config.yaml
norm_eps: 1e-05
qk_norm: false
init_std_qkv: 0.0664
doc_mask: true
Each number is 500 + 25 x the weight over its row's rms, rounded and kept within 0 to 999. Layers, rows and columns count from 0. Numbers have three digits each. The size before them is the row's rms in percent of the matrix's.

# layer 7 MLP up, 384x96, rms 0.0951, rows 308-341, columns 0-95
110:473536512543506477534535454515527491502533476495474522528487477470520509486493530535520504480515555510470523488502524469501487466502501511527486536503531510513492460500475516463497537527486482546468460496473474504539476543485476469522497510485457510504486513494494493528488537456547498463
098:494500513475483490544506468552531520516503506463506511518479508514489504441477497540481521486504492426516491502491499511486472517517524514529528478558459495484518522478504463511530558491481474520510510532498490479490537486484485494495511504471512494479442495502481498516471524509487547565
097:499516477524566492476506510499489501450502485491512520453514517515464516494491506490474482489493461498454457510501553491502486440513474509468515481521481535514475494494552534516504506521492520515486502427485489523524519502483482510491523518448529503522449546480508489469490514497484532515
092:493492499485495503527551483499479526486508454496445530507477521500564473519508513514484524467469489540508551483491497501510493536485546483484502520521475503467510514512437477460494506495525486511508509525473483501501502488498456507486473519504518469507454493469473527549434519495475529495
099:510474488486526537555487520540508501496487509543478473509523486544505477455542490495525499467507486521516511516446465497520463504507462480465480458544428470522488502493516509496471496468512531546517521465498466501528496513502464500519489533525500535493484476472467479503492490481497486510
096:542454485459457467540517449506538516478460496523497511478490474530510524554557502537480488515490465475499452459511513515463492508475507504500484460514467520488542491537484500482506521494505508527471544489491546499504500510505510488509524499551493501514484461515506502495502484535496471486
096:517552483509488487503525524513499505501485539479515488542535469534538547491496467461516476514497504528494470454467506550494443541491513486517514515494505476476465470478514500505506542501537451515483516516503534447477511501487514487487498491475496512463487517543462534476486478491483534474
086:489494513459526474479468508523494523479553520491520515529510502496499497504514515506474509517497470557477464438478512492523474500519472483507477522499507488502478471544508523482534492520487541479486480555546463488507481499461508517469545500509525541506513464517477543472501510552531493470
097:506521529521507504504532480481534492486505534495525519484514557483548532499543528488512503528504495554497510485516547541517529501451515456522494523469509515507489535491508514438520506475536524489492478500544489514488448518482488528472490505475503471481511459498512516454474493507516542477
094:501514506518484516518541452493504498519498502482473461491502469501512515443507494445501526499553510470521499498561499499450487490514491540485501495457484562493521482476493560502483531476484510511510493497492489475474532472497508479518481528447464489529500537525528497512477511476541492473
098:490517503502492481539475535524478479452495494534528540541502501464547556497489507469461507477541477518519510475480516476519500535498502515491522478514468514492497518471541491484465463457470454526457537511539534496532529493476518492522492509486481484500545486538500500504511525477499472485
097:524510474480514494521512485485543490481471546523483498532528475453477500472475490480482546534488477508524526504529530448543516474535482502492510466535498459486491496545501493532503509492475531510479465519524535478510501524490471560520525516562466471524506506479474487483490493502519511479
101:473513508494474477539508496463488532477503512485483517495513462539469519492486492519516540467501529491524515462538498492541476488500492530496505479560489534499495499480471431468549503523503517490494516547492499506469491449474482542463554484517520504508471523470477510531465492479492510479
088:488486462481522522497494476464494498467521517502458499523501471510508531513513490474431542497498493528460490512478508513531499484489469480499480513512531483519523498465528471511490496492506458514433476489506520524487494456496503517474555512478531486493458525502484469535548498503556464532
091:486539491487482543548498536496487456499486499470472485539544487488493531475506466523503532471527472475485508496507529510526471538510482497484482502511505523516496480519508503493505534489551504563491505483535505506540516465530461478500509506551539492484481457512502537485456520476457518474
099:545504502538501462500505501487502501509509488495455481510513505465515548543515492525504497534475529495458473498481480477511555490506492497500509503466483483463505502496474477515459449458522520528534501510479505492539497516557521524527528536520480502486491546523524469485445556475491510490
110:495495477497505530547516497521533495488464522558516486486471525490525519497543526500513478501453539546486479493533484532501482492532525475505529475552484477490488515471529519419526480516518487490506502509504490495510479485484494498463482508505528497480514462530546507507492551500556492518
093:538527505517500489507492533491515524511473489493476478533466524461482522499536492545490490509495485494505511490485491502518516522501451560525514461478541453512517465481538481484488531485486536559501515506488538556489479473507489479526523445522493480532510521499479514437484504530496500481
098:511536460501534506526539501476517495491466550522474500512504518513540498474467471495511510495479505524495452530518520549477478482474496493521459516518478510470530469479539520494476486519506444533517480530501505473496522497486477481468480543549505471455491519498547529480458503508529489513
104:475507524520526486569469500488496495502501502502474497534509478458523511536482479468467493526542485525458491483507526534489494534500503522458541537539512538469491497444528480486436490509485544470527502496542482504497477525502481503527486489509526476484506510493495493492499460484536482540
104:510496514519500504514482510482513461477476505553543494512493507508515507471502495515489512555544466471483520512524509534462491468508482514519547485507530487546473540455480537527498466478484495527495459464545483481490463542513524486522527459502490496504445522511498514511521539502519529475
095:469507488500469519490522487502462512525496518502533488495519477499500491487476477532543529531488461492480518514502496427486456475492483489476501537508515473480469520537497503516473521456528450483506461515492547486530522486509500489532520471523491560515481535496500495509436542535498502515
117:519544505527495492480509530501467470493507501513508503471524501467523464527492513526497454493490462507478502529477441507502513487503462532507530479517489481528487483478459506487495465455504480499482504527585518505534542487478456515503522493497527528509496540498460478516472517527543538516
100:523502462467477508534477488532502527459502541501542528475502437530522505512553489535511512506487485487494518477492490506555513495542498465473500487478522495524514494489513482510529542556523502472490570500513553477481498509496478505499501482516503533537462515493488482468472516529485510504
109:521547524491459477543500479512509508437558507508524489504528486513486532481514525552481503496514483467489516487482490501513474462488451544506507544507484547489504461492541491460515498472499509508498511440509492509501485493525527509501501469477499476533480544477499494507463498447472493514
093:482515507533502428502559519543496528465531493498488487501547511500490479468492540490510506494512458538526498503475490485464477489503443520506505473464528523494475513482525490462518489504473481540509478461460490510521553504491480524509442533528497460486511498504531502490493520508485516516
106:503519533523461466532474493473531552524449476515533495490528515498507484466492442484529519517470529512507506505478543531471481537500504458465471513486515496482527471497456522457531482519509506527518495526457462473514478482476504489479518521485476538470512513535479503478500499516507498457
101:510521460471467514523560484482505497499497502485497501468439481539537535490481462458484495460526475530479495493479476507515506497524501462518471492555493513495555491492513475516410513482530497486484531509494500495506499480479508499510504510486532532534481502529467497530496484469504510533
104:472500483522469518503502490532482537501478498542502492505477464485509533493509484534521506515510481517506536489465498480480516497490466544502493429484469473493498500514487514469481471450506466495517524494460519500519527500488486467550558471517500498503500526534476492585534516515503541495
096:509491479517451466520473516512506492489495512540508523538508488523537497527444473480495470542475499481518496504508470562493500475509484499471521523513510511517545524527537516476480464491559510506466489507472507536500466473491468503463544441522502512469529484519512505515525533532493512497
106:482525516495494479503508486512492456515469475502523466445475547498525481503436508495505511535481505526477525566506488545521507478523538511458502499503492479496521495505512525468511501466448509475460468488536546512485483478495520448502528523485490531519493499473495523493529493476540474508
097:479556468509513493530525478503530479523468522533503534503493525540516499480477548473501492529487479513503495486496515533536544510491485546508460486525548489504490515496505487457507510494533475496534499490489540440502465492473480452501497497516546529537488504514482507528529538498448486509
087:534489478510521476492474524484469488516499482509462464493466555492526487523486527491497453507544531511503513493463528516490533481457522482497505450493522462513467493518526507488567471524532466466514526503483480536528493483509493532495489500500493473486507537427500527472533501503514499495
117:519527465468464502520478537472503507491460485507501461489503460475493511455483508498521545534488530508489488525489518446498456514456482475505495483534486484486528477479523536492519502489524507460510507529497508493530514462493537522540512512544513491522498490551487458493487453507529546534
# layer 7 MLP down (transposed), 384x96, rms 0.0953, rows 308-341, columns 0-95
101:449555511523491492502507511508489536511502464505511498503455473490521517479510457512466502478498552488502495470485477483513493470557499477531509456497470472491533537521488533507527510481483487510476540523519502473518469508525487493456551487465497551503545502529484492530509480531491496455
094:510490488452528440470497443482505518535472493492501514494505464457474509479490509495517493474500460490511557511490523491472493511520499532466492520489508465521521458474481497512506490468514515489506481520494462491531493520539517500515479490491471585484547438514504485473503516499518527490
097:495538494548486484507496481477487525502470488475532502542545468531473505511485511522550565465523475495473530535496502468507504489489491519506439456516530493520529527516499486516536507455543468483503508488513502491510508497513503544522533510488492458491498527520549487493512486454508507531
082:561512476490509498524491512517531530512489495484512502536486501503518525512506512497476495524508525492503447576465485489482479482525511521464497504505500545418522510495505504497474488488552484477506532440525512494493501495549515503453486483497488535485517486497484506477537516458501544509
096:519466519487512485462501519526483475494466497491472532453535480484557521458526513502504497510468483505510545469525512514452495497488508492520506439516464503478509527494530510500481472453465489423476503492470498515504483452486513453498488484513514503472497496462524480526483503487476463487
100:481496493471492517422500488501488495463519452450506483485504511455507543484491491505528508487484499527489525525486489569504500530510488467509505532483505533505499476484546453515530487517500485444510484550503524497519478456476483504493483472473511496519502456501510488551473496525514535494
101:469454487451508534527463454517514498527503508477494538454489524497459465502501488557442517487492492512519539484509482488493522517478523507471503459477518518527533506502492516513465479534489527513494498535515508489476474520477529542481485483530499462497523483525478578496505490501492488494
093:491476525524484530525525512425492504461482505529529502546503475536510508508527516524503515491445508505504474559526489496526509481479533531483460515489511507479510497481491515499497452437519517485458510474503486527497550537489476506495515483522532478503534487510561495494493529486487529494
102:535510535466470458495507521503494507466532487523547538485489472482502502465476501463484459455514443539502491521521502512507550499482515524495506471493500496506466523518496483513538493460514505474477478546476516518524454529532518480488492530503552515501516548500498514484480498514551522524
088:483524447488524518496545473532475519532481504518513519499472521506511497514487450477497463491492508466516504479462514480506525504535489447523465501519525489512540505513525481521519479490483471501551544495525499522444491507492470494459515485530520503511543550481491550468466497488489530529
093:490508492521465519530485513485488515527454479490501482418527541507518472473493513519532477516493528521494514584452448505456439501491494503507514506495503500514474489510492480520519543480474544482489488492513502523480520506513464503494494526477532488513541506503487494482516509517536535515
100:474489506491495564506492512496480527484523523487517481521528503482506561534480485478523501488509527487523546494496521499513488486490498539546476492484482459507541509534488548539536508511467509509529514468488501468518474479523476545464497495509505491511498543520584531522496502523486528530
095:508492521466500565514487516522538479466514517543494524522494458528533499501511503481522490483524490465505475507525521467500491483536514563515525493533508498507557496473447502521523512537507520504505473500495459514497486518500487462450528442535507478464503500489501487453493508468506484475
088:499523517510501544500537500498494461473477487514527492511522554454470473473515514507526473526457461478495524475480491521488493488496534455510518520518486476515498547467481485489475514532522498546516487489505522535530529515492485490477463507492486488468494536479565450483505488491499563487
093:520532514503514529481531459499499530491483522518524570503539511496532540506507513484488472490460454469489490521491450466468515468496531506487515505468501496509479518521479477513476524541474554472531517515466483496494498514492536467502489524475475522495471544495460516504523538466541497495
103:497508458535531504488484490473510496505499507513468449507492505520483516542475473551516536503506498499496522489542517532523484463470523517541504472509480469498558484544461522489508476477490460538493516517458483486500547517564507511507491510506484524515498482491508469505519475467446539498
118:485519527469463504499521511507513494496507522501493473512454520495496527549456530519504473473475507522472474548469508480481502456463577509469535486500518499483499487489494497489517469477502493511537466508508489539515515475534550518483514512517506475481488493497578506553509478510506512534
105:500493522514485504513507504485510531549471484520508453558440480488468508482483510504507517482528490456479564532491469546508482531509472529529512487475503490456506455504497529517538473488529484505505461462496532498495503497515537489478504508474507465557493518502503512462488472501459504513
103:479496474516518522479510435512541464481530498500511495495506495525455457492512523480481513471497508469528524479476472537528510503493503489524564482494528493512511467510504534512536492474472540480483486504512452474494526533506526493470531509480528507485515546475478501574509496524484533472
099:516462468498544529514488506485517479529501508435483497536484492516489533481539482528467495505467499470509482515532516491494495508474520525499487528444516500494535539504509443526496499501505513542561546477490510500457509541521467509460471497496541497482488518490499543471492490525526474509
098:517461484461500464477486487448528525455459480513512522521494490494475534514500477479490515514472490504503494496492500505477472497509471513467529488507515572469459549485499489486469476507535505526499543545501511509493482501515535474476499422502502508550526496466531534499472513499497515508
095:490510529517487544479514496556507513559490487502466461518503548485509511495468527464524523463492503507491493543512549473492473452468500528541528534536530509496492483525527459520491501486479475481529484504522551497485508537504488521484462483515463495493503487516503432527495494500498498494
127:499491529485534555492487470535504518527502484503505478537482519521448474505477500494497498498534523524494506507526488463524484482518505482480560469519486502481532478466452481478467455532532483498503515497561479439491524512475493512488524488460519509516529498511531462506525502483545470496
099:529491514516506512527525529502460492546498518505472505471489550511486477475464520491472485495475518540467494509543517549469496452500460498520528492494441499505524539503490534501484492489531470519489480486491483502489493497548507494484481505542497533534527500567481506518558469511475519494
104:503507500523512468514503511521510484464531467509467488508544541487529514513504496511564458486474457560446505474504469493551494516505519482471498549471488511526498467519501453484511481504477504485478530505503516507498510513510493514522481482476479514505465492533501522520475500458489563456
086:496481460486481535491481459491512501526501518517484468500516459459501537552515477497484497534584511462486501483515473486534519478535484492482502467499510490506482517538524495530508448503522524489490539518484524478439496488465500496511532484491538522474488505495452488485493530495457515494
100:488524491524498493459498503485517487505494483495532547522500523428506510532466497481486539549514499514520517503529505521495502521514508491520493475490486495491491494483454512439551430497471489485524496487443472538514469505484522472545470488501553534516492496510482483497469470480481506507
097:474497481472517518471502516505451504496536524472510550432451540529501511508490474485479490496536502483496489521492528531445460537531499492508461507482451487488504535499506487507506484477515502477526513499520527481500497511497481527496543536577501497471521523476486499480490521485538521480
106:473541540517519462473487543470484534513488544502452509480490470523520473527537447538465448475490508500487508467495515464526513554527482475512454509489475469503478521529485502523471494479457496546519482503505529504532472503507477474477525503506538498473492498515491507522489481510518512511
099:496462492495472492534485493494476481521556492531528539506479484492531508484457490447536536523514422543526508525463522510500495493528498500504528484499495505507487512512544496459511500488481513505509522510489507544508486483522515526531491504559488453503524485499520546490508521457494466465
110:509492513519523490499481554500522507477498512522479519479526480522454501484505510479547470509482548523502519540471473454541466519557521522529533516518518521504498465480468500495497529481497513460523470519499510507519520509506481560471472534482497491515500502486451503459529468494475548493
100:487497490470533545475509492496483484478491503452488503506523507496484495492480497476511506553474482557506518511537508487499459532536508458503494474502454499536506508514485526503549554512486515508521499541448529501446478494524459529490485491489475552528454509523489493483488493532477519525
097:498499463456529526488509490484495525526538520504458496477524546488504497533496482516542533494528513486482522508512473534521495492536511482464479521514507486532503497496519476471474475475482476494506514522523566484505465465533488502467480518483516499469490481459495453540531507455517557459
115:473510508501487522499512477457540497544481455484515503454525519549491521518540430484514466536468509490515503489530473514492541504478516508479499452498510464467492555510480523478503476471507534466518510476459443480533503498491513518508525535495502516527504516479500524528495501506522521500